config.yaml
n_kv_head: 3
rope_fraction: 1.0
bias: "none"
lr_head: 0.0128
grad_clip: 1.0
decay_shape: "linear"
doc_mask: true
train_tokens: 111400000
Each number is 50 + 12 x the weight over its row's rms, rounded and kept within 0 to 99. Layers, rows and columns count from 0. The size before them is the row's rms in percent of the matrix's.

# layer 2 MLP up, 768x96, rms 0.282, rows 391-405, columns 0-95
087:39 49 50 76 46 45 34 54 50 30 54 41 42 17 43 55 44 56 65 64 64 62 50 24 42 29 70 47 67 64 29 65 69 54 50 83 33 58 48 70 67 54 50 41 64 47 56 52 24 64 64 43 51 50 42 44 54 51 43 50 42 41 51 53 56 54 26 45 67 41 48 57 70 62 51 54 55 59 56 55 61 51 61 65 41 67 45 66 54 43 47 47 47 55 40 54
090:49 41 61 32 44 41 43 53 39 62 49 62 40 67 35 48 52 53 31 49 48 41 46 42 45 16 62 94 67 40 68 47 58 41 40 36 47 58 58 73 47 30 48 40 30 52 43 52 56 36 30 50 41 54 43 44 55 58 30 50 55 75 39 45 59 61 55 48 52 43 50 23 37 57 46 47 53 73 60 52 65 36 51 34 56 39 49 45 47 61 40 47 55 65 45 43
096:55 58 47 63 42 47 45 30 38 55 58 49 44 36 36 48 44 55 62 55 40 41 59 34 52 52 29 49 63 35 35 62 51 62 45 45 50 52 48 39 33 49 36 58 41 67 52 26 52 54 49 20 50 42 45 52 70 21 79 42 64 37 45 54 46 71 42 55 19 28 65 42 40 49 40 32 50 38 50 52 25 33 56 48 49 54 46 50 67 41 45 59 70 46 54 61
094:65 41 54 26 42 70 40 42 49 58 52 64 47 65 75 74 47 37 52 47 55 39 46 54 59 59 67 58 51 53 41 41 62 62 53 49 52 46 59 35 61 56 48 40 26 46 59 42 40 37 23 30 46 47 55 58 56 65 44 76 63 61 29 65 43 63 53 49 58 64 44 49 52 51 65 20 62 69 59 44 52 57 34 46 44 65 62 61 54 50 72 31 33 44 45 43
102:63 57 48 62 46 59 66 62 47 43 52 47 57 61 72 32 55 29 60 55 59 43 72 66 56 55 47 59 37 60 36 30 62 30 64 53 35 45 24 38 52 53 77 33 23 69 69 49 49 46 51 47 56 47 60 30 58 65 58 47 45 25 46 50 43 46 47 48 45 57 71 70 49 59 39 33 57 48 47 56 64 33 55 44 57 35 69 53 67 52 51 67 59 47 44 43
092:49 54 43 71 59 65 48 42 46 48 79 48 58 68 60 49 62 60 61 46 33 46 80 41 47 57 36 33 40 49 60 62 48 48 50 47 49 52 48 55 43 43 38 68 46 40 55 53 42 33 52 55 24 45 34 66 46 66 46 49 49 60 55 50 43 67 47 36 56 27 57 54 62 28 27 38 46 54 34 44 66 52 47 29 50 52 68 44 51 38 75 48 35 40 61 82
106:26 67 20 55 44 53 34 37 69 47 45 47 58 46 47 60 56 46 57 25 52 52 43 61 70 69 38 57 35 43 40 51 44 44 31 47 63 62 46 57 46 58 37 34 68 42 27 65 43 67 51 60 55 74 53 49 49 33 51 27 51 35 45 46 41 46 38 60 75 47 42 50 57 63 43 59 57 50 63 63 36 52 49 50 49 59 59 50 78 49 73 53 25 53 57 58
107:58 47 38 78 39 53 53 40 55 69 61 74 49 40 56 28 42 44 61 39 32 49 49 56 59 74 30 39 53 28 59 56 46 70 44 42 56 36 28 57 51 52 34 34 36 34 38 56 38 56 62 47 48 49 58 41 85 38 58 54 46 53 49 43 63 43 37 58 52 52 42 66 54 62 45 48 32 32 69 40 46 41 67 54 61 43 64 58 50 48 67 29 60 39 45 42
110:46 47 59 43 27 58 43 53 39 39 46 50 69 66 42 37 43 32 56 43 63 59 62 36 53 59 46 61 56 52 50 38 47 37 53 42 33 60 53 52 64 97 75 42 52 57 56 46 45 45 49 31 64 44 34 64 59 44 76 48 63 54 54 51 43 74 40 29 47 34 45 48 43 55 46 46 56 70 38 48 61 62 82 45 63 41 37 49 43 51 47 49 33 55 54 36
102:56 54 34 54 46 35 66 51 54 29 62 40 53 59 20 41 65 67 39 48 36 58 49 55 57 77 31 28 48 50 48 39 50 68 68 45 52 56 42 49 63 51 50 17 67 79 56 69 28 47 62 61 35 45 56 46 58 51 57 37 56 37 45 48 37 54 46 46 46 46 54 67 69 41 52 35 48 47 60 49 42 40 39 40 46 48 50 48 38 32 47 54 19 45 41 43
097:40 60 59 40 49 41 39 41 45 17 69 51 41 51 48 64 64 65 46 43 50 37 49 36 68 66 28 60 41 36 36 25 60 45 60 75 41 50 51 45 47 51 41 67 50 42 41 50 38 65 38 51 64 32 34 50 42 52 32 44 57 56 46 47 48 61 54 52 26 32 58 57 72 32 63 54 53 59 47 37 49 29 39 34 30 36 60 56 41 44 58 48 51 41 27 37
092:46 44 51 68 44 37 51 27 47 47 32 30 44 38 49 72 59 53 74 62 26 09 42 45 55 58 31 47 31 40 60 58 38 51 57 50 38 37 60 47 54 45 39 67 51 33 58 51 42 55 41 39 61 60 34 57 53 37 64 28 65 47 64 54 59 51 66 32 49 51 64 45 73 48 44 65 59 62 54 60 48 67 43 43 69 42 59 50 44 42 55 45 54 63 42 42
099:69 73 41 71 59 38 34 37 55 37 59 33 43 43 64 58 31 41 60 39 63 39 44 65 65 67 56 80 43 44 50 49 49 38 53 35 53 41 42 41 54 52 35 35 32 31 51 76 52 68 38 44 63 50 58 48 55 44 54 61 52 48 40 61 66 65 39 47 49 59 54 58 68 74 69 62 63 47 53 64 34 60 58 59 65 44 60 35 61 51 55 45 48 40 31 39
100:39 49 33 52 52 39 56 42 66 55 35 50 32 50 55 57 62 35 34 46 46 73 60 51 50 50 74 40 23 51 48 85 51 44 60 51 58 47 55 81 56 58 38 80 53 47 62 41 49 65 33 63 64 44 45 40 61 54 41 32 41 65 39 59 33 22 51 31 39 43 58 55 70 52 57 60 50 65 61 50 69 50 55 62 56 49 50 49 55 39 52 62 52 44 42 57
096:63 39 40 44 42 43 74 34 55 65 47 55 60 63 72 53 39 56 61 42 23 40 41 41 60 51 15 62 56 41 62 35 67 54 50 39 49 42 44 44 47 41 33 32 65 43 38 52 50 61 45 28 53 42 22 45 56 51 59 48 59 24 33 66 66 50 50 51 38 45 61 43 54 47 47 41 61 35 47 54 43 79 46 61 48 49 55 65 60 44 56 35 57 58 27 59